Part of a small language model's weights: MLP 2048 SwiGLU, normalized values.
Each number is 128 + 32 x the weight over its row's rms, rounded and kept within 0 to 255. Layers, rows and columns count from 0. Numbers have three digits each. The size before them is the row's rms in percent of the matrix's.

# layer 7 attention key, 768x768, rms 0.039, rows 605-749, columns 672-767
101:134126104124106106138139100161067149130150128179144121176093148106109186140121177149124120092109103167119132133131123093156159164187125107118146175102121167159163149166145131108118109150176110120149144120169150233112143124165175070154073173137091169087187172119146133185102187117102121157
104:093095120134111155122105098131073116099135090136120099168140176103139059094121195125120125105124166148132135202125123164175079118120139113158099111163072149090180092141146110114169054111113114134137117126105123140109145094152140106112100104122186173145152123183192212153177119109074100082
110:153150101136125135097159080122116122089178159067096093160154093100143124119171171159147196128159115102201169056146105164130203134185121156110132157144060127187108097108072155176125132124144142165157161137169175123144084141196133155127179182169173134107173139101146089124114073129122180162
102:089158085121144102105099088137084126159103158129090099113132160141121102102110159124112086109150150178161157128087096178113076162155135111104120144064138124124120132126155080198116121159113072168156147135132104115185205104118134075147108049111140088164148114090153130153119150076173155120
109:052132169153133095152119122152101137076133122157160120200088157116110111175106136110126106140086081073131169132058071155167119088175092083159137082096137100138130161122179125095154144086139088123113152108171165180131156107145092188131119150093183090124120180184147088152106117104151076118
104:163079138146096080117094170100176138065104164108047075146126159152133092152127198164129112075177111131147173134133104073153108160147091104149095120111118172112114123135090121083161121151160118131107135156103108133105157043135162185131125143103114178136132087140124079129130123105121082192
099:153124127103173138163239155137191115041163079141115137162091191134147144065068120095038108170079093140093051163182123083135157086124136080061141109104174094118182159094152125135088069114074160121145143107149147108109093131144170122100171160113140155132126113113105137101128063120136127124
109:143127112124154178130131168120168113170195143073167063104037163155173196124100153166158098162209122128129081135169123124146116120156120095063143112132151123123156104148152151114151125076116110139131169158089134157153135071086106080171087097109159110172107122185095119126134093182146172093
104:062136123112063090127087121156089123136034087105191088163087184088129098108095158095136112059161142123137109139128140128160082162092129166077163087191137100103114140114111093124131106152112145163123123084091148128123150104064125151102110133132133136147110134133096129205137102119127189112
106:162139140118163169120173149107126127074210172135115151184153076078085142156105123143132151107099108108160074095134146133071126081149114105160172088093197094114149144124108150114156128126118151053099096113118057123140169088217083148090125190076138154120061149127117081127122154125116116091
108:108145068104113139183109124133121110083144126105069124123094085089066141086194125170117142108109083152099123132091138120134163083156115132171117093129129145136090077100146098125151073160105142138173166162146105089127149047120171174124154112180097155120144134152136196100130081100073070165
104:134122175119144138110164133107134124067131079115187091140132036180171132172103162092104085126143161136163086133171042147107115173079142130136156187185131104183127122106127116154130159135099158141115150122130084159121171122203140102115162130181150153141163110108157152123110176119146139080
118:123107123143129108157090111133093193079118112037122158154096160164087103146127163130184185129107119139151122151139155148150126204126125167152139107126156144119162175148062144108124112127096194128160129090143196140115116124142131213093172159141150132137138211140124136175132126187098111120
099:141161142152121132136147164115201081060153101055181145106112115166137100140117133138121137066152100177138209097117148117100136150175133079154169167089111118103055158164180107116150111130107125099166137109109084159215112129254105115153142160104158164130157166122116107153088157120139154078
095:164153145142146178113190156160138135129096106149137176116103110133100220174130132091169161146117183152142097149122121129144105116141141136089120104116186085155108096130084135136129132156116137076164162129116089133119094136072125155147107088132109131145121111125128123113142122111130118172
108:104106074075123163156155075086100149102182138140145119106186139125158100057120131156043122105123133118195129180077095111147142156093121086108106109096097154138127150124058125098118131175139153104084153148097141119163151146131067070150111104106139156138142106132125074149104123118062120127
104:125097136149144103099101100107098157122160167158114098135111199147175098116179170147077081204091085147116109098132164099092154194162099149098103136173164105096208048180105149123139124136061145113078070186106131130091171118130067117139163106131138140127098179142199144148130145201124122163
103:174148124105154133130170091095177111102116097063159104086101116094122083137069154101070153131163144109131174173154145170124166119147148130180136161100096103097158120115123091146193141118132168120080150112086116120175095131093148080091136107121114137128121162152110109104147063121134120096
102:147091090126126154107100167104151141145081171067157137128125155144190109120100166165113095119036137138142074071144125157086130128142212092140107107091130139150145117158153129119141141114063132111122128149113178132167108134074063093090125123119091136165167091142144076144182134152100131147
102:082085094143172103183123186171115153136100167127157174122140092109175149166127141163105119141106155103154094174126146088149063161125174107136121105111134098168192073146107120107159097070146109099150129086106122065145122181122114109169196125102112083141136146112163153104112146082160128126
100:130137043097137167127127172126073156136142140187079122132114149134083100102114098099122118103127098111083082138078183083145095140140095152156163165086140118134044147201050169157168112114134126137087076138101104113075152078133042151077160167096028078176087133116108099092122132152139148099
104:096176125141148132108090141095122179150098149130170058166119077148156159103112113182093163095095127105102203119105118125146137121116148101163125119089124127139112165148094063130105106150129141126176111178073136118149169122133094157099081189133110102089112178156145191130170110152140141135
103:087120121104182090092072125135167112120088151071098150126162150156165092134123179148084170119105136149114171129108127123205134136100116139139159124122169160135129120084189132155107149153123171142144078134120087125073164166154066158153109098177153113129150106146127128142157163111121126198
103:147180091131179106168079102090150121062111123127066101113092095118086135106155161122149128137100115117083131148148142083176172106088142125140170159187128113101106124099131139123127148112144125167141160142101129163104118143185166158135165078152085189100169090122139152124134127087142166101
096:112169134113146146122177105166088053144170098115096144122099060128131076125093145153123162138181171073137179100140156093107157141130152123182115183138100120136123079077115152151135126137119132190098080141053072100120095118114100116087127141120127162129168111142116093169189114115158111129
102:113107118083138118112115115061132139121173189141132097076174093141038102172112116138160163085175132136157113131130122135019103116090172129163113111098113073106070105144144132139095198128141145134094084147118114121114172098186123095115143156121170095103162163138088103095063169161068169156
097:093144147124156139213081121076146097104044128074160098091065178161149156093108122142092171167098131102166099120113114185127056134061111070105123063073196123144076102099144118129110128158091157103080118144169161109117122130094156177061143081083132137138168115207116139170131145144113128155
096:132143193182126160160201138152054122117175114159072124098145085169180088129205124101191080161162135133114131127184146159108042094137201164130119139136146146087060064147191131126162095126151129130132133174083081145107169143172112108117147175130157130136094140097145131103075101090137087083
100:154145131159136098108104170105108169122167122079056139167186065138137066103103106131092095110129124153122128123160138092168174101080084168166103166116153156161097113097180143126148120079140144147105088118182106183117089091123098102115194119163092149128141142169139121061124133088112127183
105:102136113129126086120117152084148166172161157099150149128140089134088148123130119129079081097166134136126138123125144130101060114186151110143142152165051165144181160156167165056088071112086130083126157145144136128177080155080104100182102087098158153155134089132134137087103085123150166146
101:168128100073102133136083144158099149133048168132145134128124125150158120162158132120150143114135115162115124142141147132120118110176153104128121164175090149158104124125122144129129118128196156138111106141100087171128132082093094062103178144134097125215108152154135109120111174089149160125
101:160100104078085098102137118159140086173175108132102094162194149143124133105183057100078100119099150135147119137129141175108162156136121152118134100188092173139107112093139143105104219165107134110100107069190143123135156118144122100086141101087137079162134150102124173120176191150153123164
101:094185106028140120115173162102068080177113170104131094116156143163171154087170160181114130125156134206135135149151111158171089126104087109125102198094155092109134115124181140109140146152133214172104170227097109135143170160101185106151081108164100117123124054111095165118117140073125135113
109:139144181200121115150111175136075117154056140144154151091147189082110154119172181133124145196137175094123092107087120111149091121158146095107113078139151133109153187144133135123151110138102080145103105142134111125145072081070152173153126120145130188182115055082114145071053156081171129096
117:138119115163108124109147081166188127089154102082077129182169070152134077121075146170121170125122136125118102121135151083134164173109112119182102158134089140146069107140145188175075149153113131131131167120154056083155112114182119171140123192126118170091166161142115150187182115166127182107
079:106125118183125119135124140132135152134096092124121140193142105166131167138121159103170113134142118109173137125106087169098065123150214118176127057088130108059119140184091140123116146106119154101100138121131161136152116077159145123147168134145111131129117122090134105123145120141100139139
071:114119113129107131103089136077150135181186134102094130147116108158102048116094055164104140140134173136097124200164127173092123131163151135105132106085067133141139076120115100098174148144130097103208131098156087088127171132238145074133093166112069075183144160178139132091099130128180143075
077:085192053091087121156104110156141127106154113135147113094092138149109223138101144180200127089206099169081131111149067157130119192135178110136131080138124085117087115174113130140140157152129130053124098125128119082096132154136182122130091129138131140179126104129174078082067125081209124076
079:121199158184165136158064136131139128110173136173142186137139176149136098149103117122121137084119156154079101027120135104130131120137132132141174102174153166059161142126120116133148093125139089128135157128081139151119087129079130128094133168155145119089118136195161083139092194139129044149
078:085105117107124189140175126053156163115151101109096122129179146110120141099055102157138104109185110113156142086135114192122114132132101144103128071151107132105168117105075100138116168069134095185111116105157101169153143111120122119158123130126108172130200115106123148151146128155092054111
076:171168079206156113143135102085153144124083082116167142211113120180099179145122150134133047154137152142166158082106076154131118116127078186116126108128111107099152112128125147144083173148155144122207120140157162175123069086104172149134138139108091104171094171127091036169100143109130117145
085:153156072159194121177140122133104131111169185136172083101153077120119166124130142123110115176099099107128101180059108122090118104159109195107140169120094135119131107106154123153156090126173132097130216130136141142152100087140150189131164160115153111085099135066144075133085115172162131166
086:117138126154150056173062176135109132156110101102145126195135152165125074147152106146144111142131127117119135116109129103112131122114149158180178169093101141128160148139126148117097160220167143171136155124110104117129123143083165183075125124156121113122139184100143123150161145153166140182
098:107142082078140113174086110133105189077083179161190142150121023104132113135153138124106190146091093102165112195128121086172122175106143100155119110128152123129093133113208112196082162176151154106105164122150078076192134158072173141099074165067119076198100175150133194147125125130164164135
085:133155196095136119107098205148161132089099121133144165114059193150127132177149160108104109094153086162128052103133163119144106092139173155170184152117155098120144094084123142166123170148085118116104122081114129148125062134097135113106139141163145154088206173091077125135088139162090068141
099:169117068113102133152133177073135178158129096134097149100098166076134175133126123175143130098167126133091123103106165150179139135135139111141179053185139150104184143134124162151131113041078129162096111155066134160065165103128141103115138090116120113094118110135132156161156129071075124075
105:083156178147169127176143158171158091142146127137160152125140186129162139098121157122155132050117101112096113128142184103138211153166150134096172199120113080132081153125119079103181146108100093123113071139151107156150129094141124106156068110178116115106157138119078113129144126149055063106
089:180137137075113152098069139182123122144072143151111137072151068119143156105075071109180066088168143083103125130116105171190136105047098086108196130124163111079104141123119119102120194157075122122145114086145093134165158166110115093153142134158116153123155029155100126106165088163062124145
102:129098121152054140082141133102129102147140127132110168085176105082178156086075088137106102114138099142134102130113111182096147176115130095107151116158138129144148156098070076097127084138119093171108040186005080100120163091124112183151178128111113176129153116121121107185127145131074102139
101:106052128099111104098150107106143069072128120101163173168117167120142178115046128132062144119110146171167127076062116122146121068142175128161158136087107182157080102136123119144038179121098121154186159143152137130122085081140110108102162080100149171201088192159098104176135132113155126193
102:171123112143186099081180062159131097174080118191055105126112166119101102089106139092131079142116116130084120174126099069088144148187125120167118144130149126117168118130117175149129089081070178006108141169148117140160110111052096143156107109099090095125133092196138176177123109077127060095
108:134086111103162161132122069098130133096102189139162133120124114137066122170132157146111135177133161095150135140096149117091086128118147153131102112052131088133104087154148129141121138145113157134175141089154185138067130174112128135074081147122167120144106113127092123090175133103149087178
090:161168231144086149169131173059123130162093145099162160133130168102081117132143133144138101157141073196137174197048072151075180122094113143132155117161066115173108186164134120178131105080137135101123146125119157108119168120140126148117131092121129175188129111081162062138112149142157090198
097:112123182156116103147114108171182129078077146067084083134131110122140088095090122067115175168160108067129141168144166148137110114139089159118085078090116206117138118114151185108062110131154155105105102098187100155131178163170124078124144102098141129116146080138120158186112072151140139140
117:159073057129155130123117098160097116105117179122158119162133091158103175208056100164104118151084116131152100153109094107085073091164145144135148145137132078148114149153134165120123129092110091112167172123147109081171138123147145112093117142124109181153091126154142087104180129131187137169
102:071145116140136149105122146143138127106167138135203094108085133120106175140104150124144126130146162141157150086175086137122170093162227100204073111064165160112034094133116155112118172165175147153162170094117142115138107164083126110104164087137159135079149130073107102150147136137112158143
099:157128144128168124120083071109064088147149163161159087120114114123150166139113119127113167119144094159141147185115128092142132118124156094183146132153208098138154176144168068141139180129152087132166178101163161108085142097131112078093141115129144140155150160123125134105089114102165150122
099:110146136165052054115159158147142113143161131119210193127149135106118116091105158129170084140106114119152107089166144150124116112143162118151125135162137126142153167170156128150139142134120147083110181105172202123106167105160118154110133087142147122138141149071087094127074132090105116186
121:155104118110134092087122209141122165161130139122138069110123137089106074120196154141147132113098138162118157130119120124167148174127095100110139152143091154101120152139121115066100134099154115168130122196127092140137161148125135142189163107189131088116146128128130186127110123094064092101
099:108180143143110143160090131108127160126145108098100126133163190089139112102137172104126169132106140152157154175096112155121211124108132123083179121137130144167191131111162120172194122082116142091102207113166135098127126128129092145128124175120106154082101106120086143118198088128140150132
102:110142052195151207149097137070133073130104115145114131157157118201137102207150154134124200140160119136115139172072122122116119123176115188100154118157130162177127154141086181135144137097142100123173097126130135111140135076141106067115102114100136177154110096125117179136120130131104131123
103:156139144147121136144106140151090145161120147087096074141094177115093172145071129136133115194117122149125138171147161064091107112162103119143198120130155059093133105100108143132089139099086117137096157087094090070108109138089139157099086189128076073168132108160115169148121139141085146096
103:121123125132132132084118091158132082156125114123085112104110122132120141112174195108148124170205085213123080065112099150087133163156102136091146203062103119165098147186167142033148159159174161114127115150100138136164116128158150136193184105071127165132162085142152198121145076190126098079
098:096165083158075137151122118080133145166131156086231129090134162111114153091095114085109146123114131203134136090100160116084136084111152091104108082140101131153131070199139135166091107111141145082171131137108156125138072075099131130152093113123159134206158084065136147107079110127103123142
096:125122127155201124140148123143138146156126160120088155119182159140216134108132150175091126142096089133143128151139118195100122195110201091125077095130115163130151133135188167119099120092139142136110123145121121149117132163133154173166166094144120149116165161161126103173141145104138139182
098:144113149176103166117160158142138126107110125152138149141073158137174176148122140115144151168112156143116164116126147130109165134076183165128158123107160188064134172135117089153096133118104141123107125055124100156099084084085166136081142205114113128136073147090086117148150192116156123150
102:137124156117127123197098160135134145163138100131166164144106188130162095112143083130079096095105166148171115111142128113140119142120128134076117123104152106173102060057144129141191176176134138132162091126166160129128133119117128101149177075152148133111119059110118139182143148112120149117
097:158138110166139107143154144203117043122087073146092154128130167144096070156097138115142115207046107145176191083171157150120115084119109150192158131084092123095165104144095108143139124085134110129095132154111111118081114120156118151135149084138114102158122130157150107124130159157082139136
099:108080133104131161099149140083100101175141118202074107099124170224093104115070104108122145082150133121121154118093051138104143136086149089093145100074165150091166157120087168057115141153112157149081124095149119124140117105150085142094079093155126128093170179131134092138127100113081077131
097:096150097082119099094131037157164065116124131140091150060144142119034152137160148077109171069145118144147187123136114143107124148147064063135098146152168150132198119108180129164134114126123104085152137157108095160202174153039092120099081079152126197112073176171148103178155181194094115080
101:154080164185081093148138165106107154123109169091164099139114091115120155099128126123131050122093123098152115130134136085111086098155082169121177129109106178127110121072168172175146149101135170131119160140104094096154132144093125135092155083175161103051144128185083195147122146104156049187
104:120181159127159091137127106117176118150193169080148128112159075092099162112166156079115148086117081140148175121110108162145165175097094151151108102113155131171137150107148097197130120163079120162135137119143124135129161039201086114168155119170066124127114140140125104097194120124145168179
098:136144176142140093157152118111119154125101093126161086132150124153137139130109152108141063127117105097112159121105086134149137046166149149148061083141108139174111122111180160113152104152173122160152099126139124118056105081114144095166147138127140147113142163090135086158157145161146126137
094:109116196147150112095189095161041116216131130115144167109081137113114132118115136138121124066107123173124095130056090147143106126108117085158096146161159142068156161116120095058096148142134119140118158139159109118167120148161140089077142224122127122053157149122143118140102069158103122102
103:130123105090145176131094120135145117138072115142109085132139068112145104132143165134124118118131132054103103137100074150130136152112117092168093060074129150110153100103153159142123122188201118104088068074086092194096131125156120123126125152109136118128153094085113178114174132150145158153
098:114134118075129090104143129158079135102149117184131205159081136087155120189139102128147167135141173148142146174079127137088154104118202161160179122131187102101073111073137188189159139075184107133125135084146077101153137132108140061140082178128172097148158119108128178117092121113114177126
103:110141127138087110132169076152184094133192136139133128069104088129118171125105112131095124172164111187100134116119098158092136183109098163173167130100154079121169128114148130154115056123110171110140127106121113171103176163147061111170145158130181132099125169177131105111209052132113095147
096:153135176128118096118145126140131123097130159108132127040125126151129116150145173139119160084091155081138138130213142196135111157104174135127117147157103151087210120130106074113131138140142108135111124111099124146104139082153157112091101103138186162081094127193099122123121096145099091116
102:122227156160119084086137090164132132135131146125104157155115182120166095159119146137141097079134132105150094097165095104184125130101168142071102099151056118144173125102118162102126148166146106103134126089130086057143107171125169069187145168194154142081106124123097168085134126143134154124
101:150106108134196171122165117136142086091165120123130147101135068148124203127121079180115138095183190097085042135135134161122123155181193176108125118112154134143123125099129166091159068083112152127077139108163105136170134098088087117133120175122115157142123081180132125116188121144155152126
103:157115119110056142106106143171087135107174104102141164145097178087170091124100122078107086118099177147132127102132143077127136161126176164164153086135125085032135123142103134151163094110090166088189130080157117125131129121125181153100069171154134065146101112095107112081154126106157100131
101:103146122139109160204081166168109124152121165087124183147095163104150168132116150122158116107167112123126090156154120153065145068171133093107152151107146085105095147128114140214145127156135091102166131098090157138105118090108153153133103101135141142171092146161153177008063140052118122105
099:110124134173129115112125164149085056115150163165071172143080132130189107183138125160103153117168145192134122082098112087104123154081132158109115094097191159129189139140176074166135145216085079129126134138126146116148109192134131104100174137204139116072110110148078148176166170192151133144
102:151134115115144126142123128136123164253145122147053169145157189128119102084115114155148119128166113115122109090093186100092121052167108128142103172097145093086128125176140124141145093082125130104098124116107108169166140119175106152128076069105126112088166156124128154094143144107111122118
098:077125154101164175078129126114093121119202138144155126135105159172189114123160123056128151053102159169165082123169114135150118073129097181161116119140100077117103156089106125056214131181119155102153126094105112119094121097123142146114110118142182097175184177105138141151115171082167083108
099:144068124175158197124167080090123135156131092152109174126172174155141125146121107171145074109160122079121087052152112097126133154066091074142105110101070141167134137094189129081134146145140121176142108136102168041069114121140122121102168164033092151140148136080136128115136212134163093108
094:118153129135129118087143154088219128244149131176158153145096089089115072134116113158109120135119111104143152119102129118147121098115097137130143100138096099098148156101112103148189098109116151137161166155114104124145112179157173158120098160225155109133121106132103072155097101151118128076
100:152138138177134131138121091087094157142161144098146144133139123116084126134191115099163096128142127142139126134165076107167180113130157203082098114052126126121161147093113108140100120105134097114160080071117176149086136140123082098104148136111128128112070096123089080110169113150118198131
099:184110091123093093169140179159132160140148075114147110173089083154140102134127146119143132156147138087134088098184156108120140188097098071129125179149129113153069120096151143197139121185121090070088122138194057101117158145110155112154200111086137126127174112119117177157143186166063140116
102:108084152178144136117177131075093151093155131087186134119196078091178148173095100167132143138178119087111138118168084105109146157104108154148113103125124114096151126214124088144107185078116098125145058139094115148159104225159149101162105126081125168149127110075142135102096144160173118117
102:115063140123133139131170160127138084124113164131159179176077106138118144111142226083146158115115111071160067161203153102134172108121194171094166160155085088082096111118105120050129185154154116144142110155156127092121110138192151157123150106152142158126090080108154167163101167154119119155
105:178107080159145125117151148116138134123155188136165146150165104136157146058132168138126106076166124088113142156177131128147149080144107131198119092131087175101115200169073133152129082166132103128142156132164094144113100123191178120075113138124221117225153137095072095136091151103088165187
096:079092087209145180168113119109162138164100130125121085154154118144134134161140125140086138118117121060137101140061084113140120169146105176064142205152044128116134106096181108073107157124072130148172109151132087118145109063122146196095105110171073114103131170118186139115094126120146129130
105:140141173154163099132089139141113115122109138074112137135135127086137184160148167129138136106159070130150086117117111103142054142134145126126155150115162142075166112112123076157097115081093134110039171169155170141146123150134134116126174079156104109139103146155138138135143130079073101090
100:085095179111130098108113069092060098109068143092109108078139129156187102120168150101093131118141147111121152113109191140123155183128154127147115108111131159131115145191144145117103101106116111085097100118092115183115172063114121162189129128123160134058103112156160177039162140106169115109
103:095138100125133181120162109163080096033146123023125110167152175190182063092126141147148147098068123087135078081157153143068159147117097129111114104128116146193095109155126106155103146110064103115155116105086143192157139181199097115118135133155095139161129132075097147200148136130144113134
098:122090131167110175140146156141122146087203164124123075116147167104160180097138148097149173184110141083120082131086143114125151179133135124111155123129123133143084105165186122133090160091136035151092147151165101104134103139128091131108197125131148153106099086115219072144155101106131161163
104:125114159120087126152163131146110063159154123100159108107086145149160153114113116130167126159086117156157089112119121104132134079147090138143112172096116143117055082140085145101143144156154087105136135148155149164125099118145156087128175135138109165129121106120127054157217113142187112110
104:130140159062142153089164139141108097135192083101105089090120106132065090094134111098101118150143175140146119162115166082108105163122117069097120201082136109070144118141113073097109132153138130155134055156148161127117117148178095111143137113141103116120139174197135140109193135144122153157
100:121141147130114154110151137113133135143130116150066149133125169094141127106137176105146153116171166156134129138062056152127115121078165133133157103169164149135153095164118147137102128168107097145142148122135119125178116073151130140151083170106143089106108147097173146105170164134162143108
103:129197107177116138123105125148126130132197119114193121160144114109106130119117142096143084088152105167100130155091082148106124100176129079098136099140116163119140128095172142095132086081136182147087178109146120140132185035124100159150120170127101134162128141136109137133135163153134077124
104:143112075098139207122098155131126156159160202144181135087136108112167148187114131117153106182152203104139112103085107179081109117125151099122169117166117170050136108125162104145130151230153124135145136167110122052130097130107177095159084135170145111081109103138122083163065122131171128195
100:156110103151102074190148137144129112140167151140092166132175116171120115133098161110204135159178081182140157162147112174123118186137076151176143135170117130146106110115084124169052127103065139097130142130131184166110087142103081110159097115135130107173147127184147110145152112100124109072
095:126095055182159137140148142133131104152156109108152165118151132146132159133083120156147119114153128120089126143112137153110150092132109110117159096114193072162091159139161202148126100128096111156111118108164139123120106128109132124113129106088149105124158125197128065110175116112124109077
103:173108081112161118152131140168133087131137140087061122160157098170130123072090159173100108160070148160178186127137087104185158108073158089131110124109170175147118106088122135067134157168116088086140120096119122118093126132138066112136154121107241106139165126155150175183176110163128144161
109:149135193161114125102141168100142079110134129101152164164096113136197141150153188100135086099143181144123117149154161107117128130169131137123094147133141180163122149102057138096125131168133085106224113127139147150164120114128128151093078185144138147130075159125107160111121169181108062194
101:166074194153117143126165114127119144126164111142132128084117151100104112103099150061071064111064210172105124183150143159099116093116135108135109120138132182170151169111151122072132134079177159111149165122162133193058153123136116120153138117139099113136109081146129122113156116143141158153
101:159115114146214149129109183128155114196123153128144149085112043168087156105149162137109103134172139149166115113132102177108131076110160101120112184093152168169141039082109131124144163112138171135129113084174093149147104126123169123138120187101128161098117162056140111107061197139090149118
103:212108117142188134125099115112110094082099168153133135138152115134138066092140152089117192073146109132091105098128096143161146169105135124157133134109157164083174167179095101171183122148114168057120108088129098104166127146147141129225104138138103153081125145138140096073142174077058064182
095:121131166102088149171109115171118115150085091166124116118166088151156117112116150133103154123165083107174099101169163137072137112156153166094113143113094118155104103098127104096111134128095144138078083133185137112120132105125212059106153131170135131077163125159132131128196173136137094113
096:168130118085060093134147092138156121109134135091172122156117129114112099137133145119176113092116196167089128133091109141148146136145145139115133161137092101118134100108130104149175137071120136113133174091159093089092098160127182109084192151137069134130112133156199141119119162064135129194
101:203108147154140107113133159089127140119131034140149098141151053085108184121132125107112130135159057109092078107135126146140093170107091084129068066155162175068109104117119132180082145152107097084122208068128102130126177189096143075104157099119118115101142132179101114142175131144106179178
103:083135161095107118138127173146092081136104147127176145126122144129133045137139123118097114190118175172164151159113095149120176118124128135173092120157173130109126136099165112149110128118166091154117157114148127084117123143093103130066152073132146105120167123117111102094166122082140070117
103:146157152150097168133108129126156098109120103151174134177152153143202130204128159079072110118105157081148082084124124163128106085059184150096127139191177112138144111123133097175134178169079131119160123150101149134143039164154157121084160194061171145144117082103124118142174132156158152176
100:129144122120162202154115094129167116114109128161118131120122140178057084088161139103152105098135113126098100090118140124131135089155128088107111135200070093143034078093125132160119175103183131069165097101086088143146120125104131140056125187149136154099177088104098103108102088132181116086
099:159108145129125094144171128124128080128098149115116115084111135179093082116101088103110099213119069141137124165122085158073140155133164113090101176115173122111118209149107167180082147127148170185099095135128139162096119143144135118152188141087112147146148153132143094155168105119194137073
105:118126104138144180121088141065098182084159082124163133089108153096115159115117127152141145158145046156138080098143109086091142125078095118136143117111162116132078101137083125169061100125078122131108110104121135143133153170141093087099158127142086124151090116200069159114129147208138166108
097:191146115091120066067079133146153137097139118175051101130203118118104150159120147175136088140110134116127111134164175148117137157091123169038103104163188107179110150075076119136123131123126103110069199100076108114084124127082070168135104127124117129130113106133095134110096084111118147155
097:106089101102130128098154176144132121115155155125088136080104119124118106155106112185113070087131166105131094060072098100134135108122113116120129137154135122139087108167055158105111091145173198094158144143143229104120129080156149136184126207130115153083116069115099122138193118098141107168
099:140183138119117143166191133170163166117115144096126081125145132041123100121071145144155171127137111142147119159090163094107149087114166111170101173129091173107128078151129172167108154079131122071129177127135129133131136108141108168132049172152155120166117152115214087120104134084113105191
098:139117128155138145106103131117137175148139126105154073137194084192167095111196130122157160141169103082126122142093107111122141156068109141104171192110223181137076134059119078143139100147145120116145107172087198128096105131085106166107140099146066112135111195144161164118131147151145105124
095:111171113076139129159151117105105128114094111171086113159095104207078086077097104119142065101100129130142129143114134150056120127149102128100100168065216112107142134125185128125149123135126121081085140104101097172194093120126174146168156087158143119108126153075102092210165097093133104102
102:125171115141094221151069144136138148128117095158144118138122128175123190142143180173058106119158116103094148144145122129137178142087132132123125165133086085094199105142098112166064108127097063164144141141167137130090142160157093063187100161105120115102166143119158106109085080078128091120
097:070125182118075132154153096076193118161161144132138157145093163127145146148128129114065049135106155133143119078106138132116069126097134102165079082105123102137130090096131125131103094104133113113126089117116157135110125135127153153142088064142092074105135158195122097093123152068171125123
105:141156086083140108105100148128173122120103107110137121129176070141111133111165157135123126197100110119111096109104117156105139168062100096189176122153091114034127135113114161145073110115119106086125103110110088085091134122107100159080090128135091136130139139135152128096139101222177088056
100:119102112073097042161161109125124103123140122141088109177144150124085105139116181112164074190139168130113188110110156132160188154150155197065185151133106101146126120123106172148062124120073149143127102168141177141123110163129099137180078117162099154134163110119167121056156172113100089136
100:160121138099121150159128087099114140129168113153143174119094137189128171108106039117123081171125085129117121136122111099093089109126127170133101145134134154191115128077101120130162149144194133129166160117084113122120143094143126079172124101161101121207107174135104115121142121092124099190
102:101138118074136050094118093108112113106142122057091152094141138107152097172113095152187108148116142114146136114043181146092128224145039114086120124129137116105102062108165115121182057062164103095125133187154103204063180110194158151140144140091126150090132111174091129154103120134130121090
104:102159104128200118166129155110182141127209114121190083134109113160158129124108140156168103124164144082139089142086097101083133153168139158115151164162097149118067166074172125131128131118156136094123129141167057120081098096084078126114146121150134115145130162081142135081052146127126119205
096:098158134166141148111087086177119180186074161106056135162142131123186073099147104128108168125159071126105159151055113138150107137157179136124136087172106157077153162087109166116120088119120172175145133144092128145134104130092168110174131108146142102160099099176150155054103111151142130163
094:143125118116153124143141136166099121109111068121118108164104152084073161138179123100118146188149134084121199123149182138181109142136100200070107119151187157130093128211150166062173151157079104132159136172193148159155143106074137128136105128189097181140144113114117171132080147070063090093
097:126215167092108137158109111164110177150097170130160139108104135139068137127065147078163134152178128149156106118154086108101119118095134126089068119071123123157146133088151136160164141112129132185095146155131153146134141199097093127113138057168143166144102069134100156109130110190096168119
100:124110114120135184153172135183166097135091126113125103166139133157110113083099118120146138141091110071106108142156163130150127110141118137099180167137102178045085163136116141134109160124132124114142102093123116152095105113163149082076098089160171154107140097131069151105130143167150170185
094:187124092115126131157078143110068145165183105096129153124141133131090107146101148068187123168067125147178076102114167216098119097112110164066167139134096091153118129113100155090131100133157134067106157158168163100150157169113129190082151156129191152142193092141171162152131121142114123078
107:131119116121169126087086089136139127222078098131078105118130114147122124122170108182133100146082119149124135137100111132100122131166095127106144138154087098132207143172118101110044090109143181100128116187111134069117104189154160168105120160052123099128127155158162134130142091121189112108
095:123114181146160096081098127099145166164150139130106145118143229123129132142196126181082114146106117119119118126139114151110178106084107127101133199125139166155124112101136080154084117074111073128145147160136206083127158099082089101174124135148088089142146135160091102109148097157130112090
095:151145189131154151126118100170157117118112116132123133094116178143174143110128147129139106118138147094129143197086133085054113125072141144163186110136162194141115093136146191137161171146118112126117097175095174146140186171095164073102167146082152150121136121170152165109171140076122135183
093:114176121118144107159134092145107109147130163112107093141114092165112105046100101162130136064105111124083199206136150114107128191099111159107190133105141104093153134134106131113151128099100167166146092148133114100092132116113158092113054164117148101128119132118154124141134166151151137051
097:140125161192121149098116143128131176090160133113151137106109122163152103137159131099122137144123119125136044176106095139096169118098140187091154165111156191132112088135131123177165091122095101122101115130118150178096103179154139126123158099160153109141154169100074136098095088184092137115
099:163083104118119185188103165116166170109179161134154162158139091137074083116104114061119147133135136138137080139163123099126136137104073123102167133078087174133153128177134166156139123135077141142123102108197100106156135112084116169075180119044120137178174136125152081150143129062157069112
095:114111092097098068049138119170178085096174132136092123112144152130164113108136184149165144100111021122131171147101100118155109119157143107096140132193098158045112074116187150112134137122165114093133157151186143106162120096088136151097138152158196140128157063142114128148129122203139065157
099:080134149163153129150081125118134151078216150164169192131153083125173149079086226133153156111173160129155135148138101124135066158125132187088186149110116121138141129120094193104125090089088086104181158127120070144150113109198110108073096100151090186039111101101093115221121125100148113086
099:138152161099134183188086091130133164092146162141153159130142188064144124150146096116154145111157111117145081109115101068148119146114158174113087112160118092155092186096121060162136106141155159152190067138114088128102131122083188108157117176078104091116108145152084081133118104119142159096
102:130131121153137141177108143179110149107152143146123139125122178131148142146098147134101116162132112141105148082109147078115166171132182148130195144186067143098102213190113145127134138149080070153145175075168070118131151125098119150154080170112183124097138105134077087153138116174131157135
096:080100158138142149101085064129117069151120116183112118167174131142149130143124116101084183172143090097132143116203152133148161120150153152138112119172149058145125168139141065179081081077066084179140128165155056209156172139110099173171144121130086216100167166186126176163119143099116086140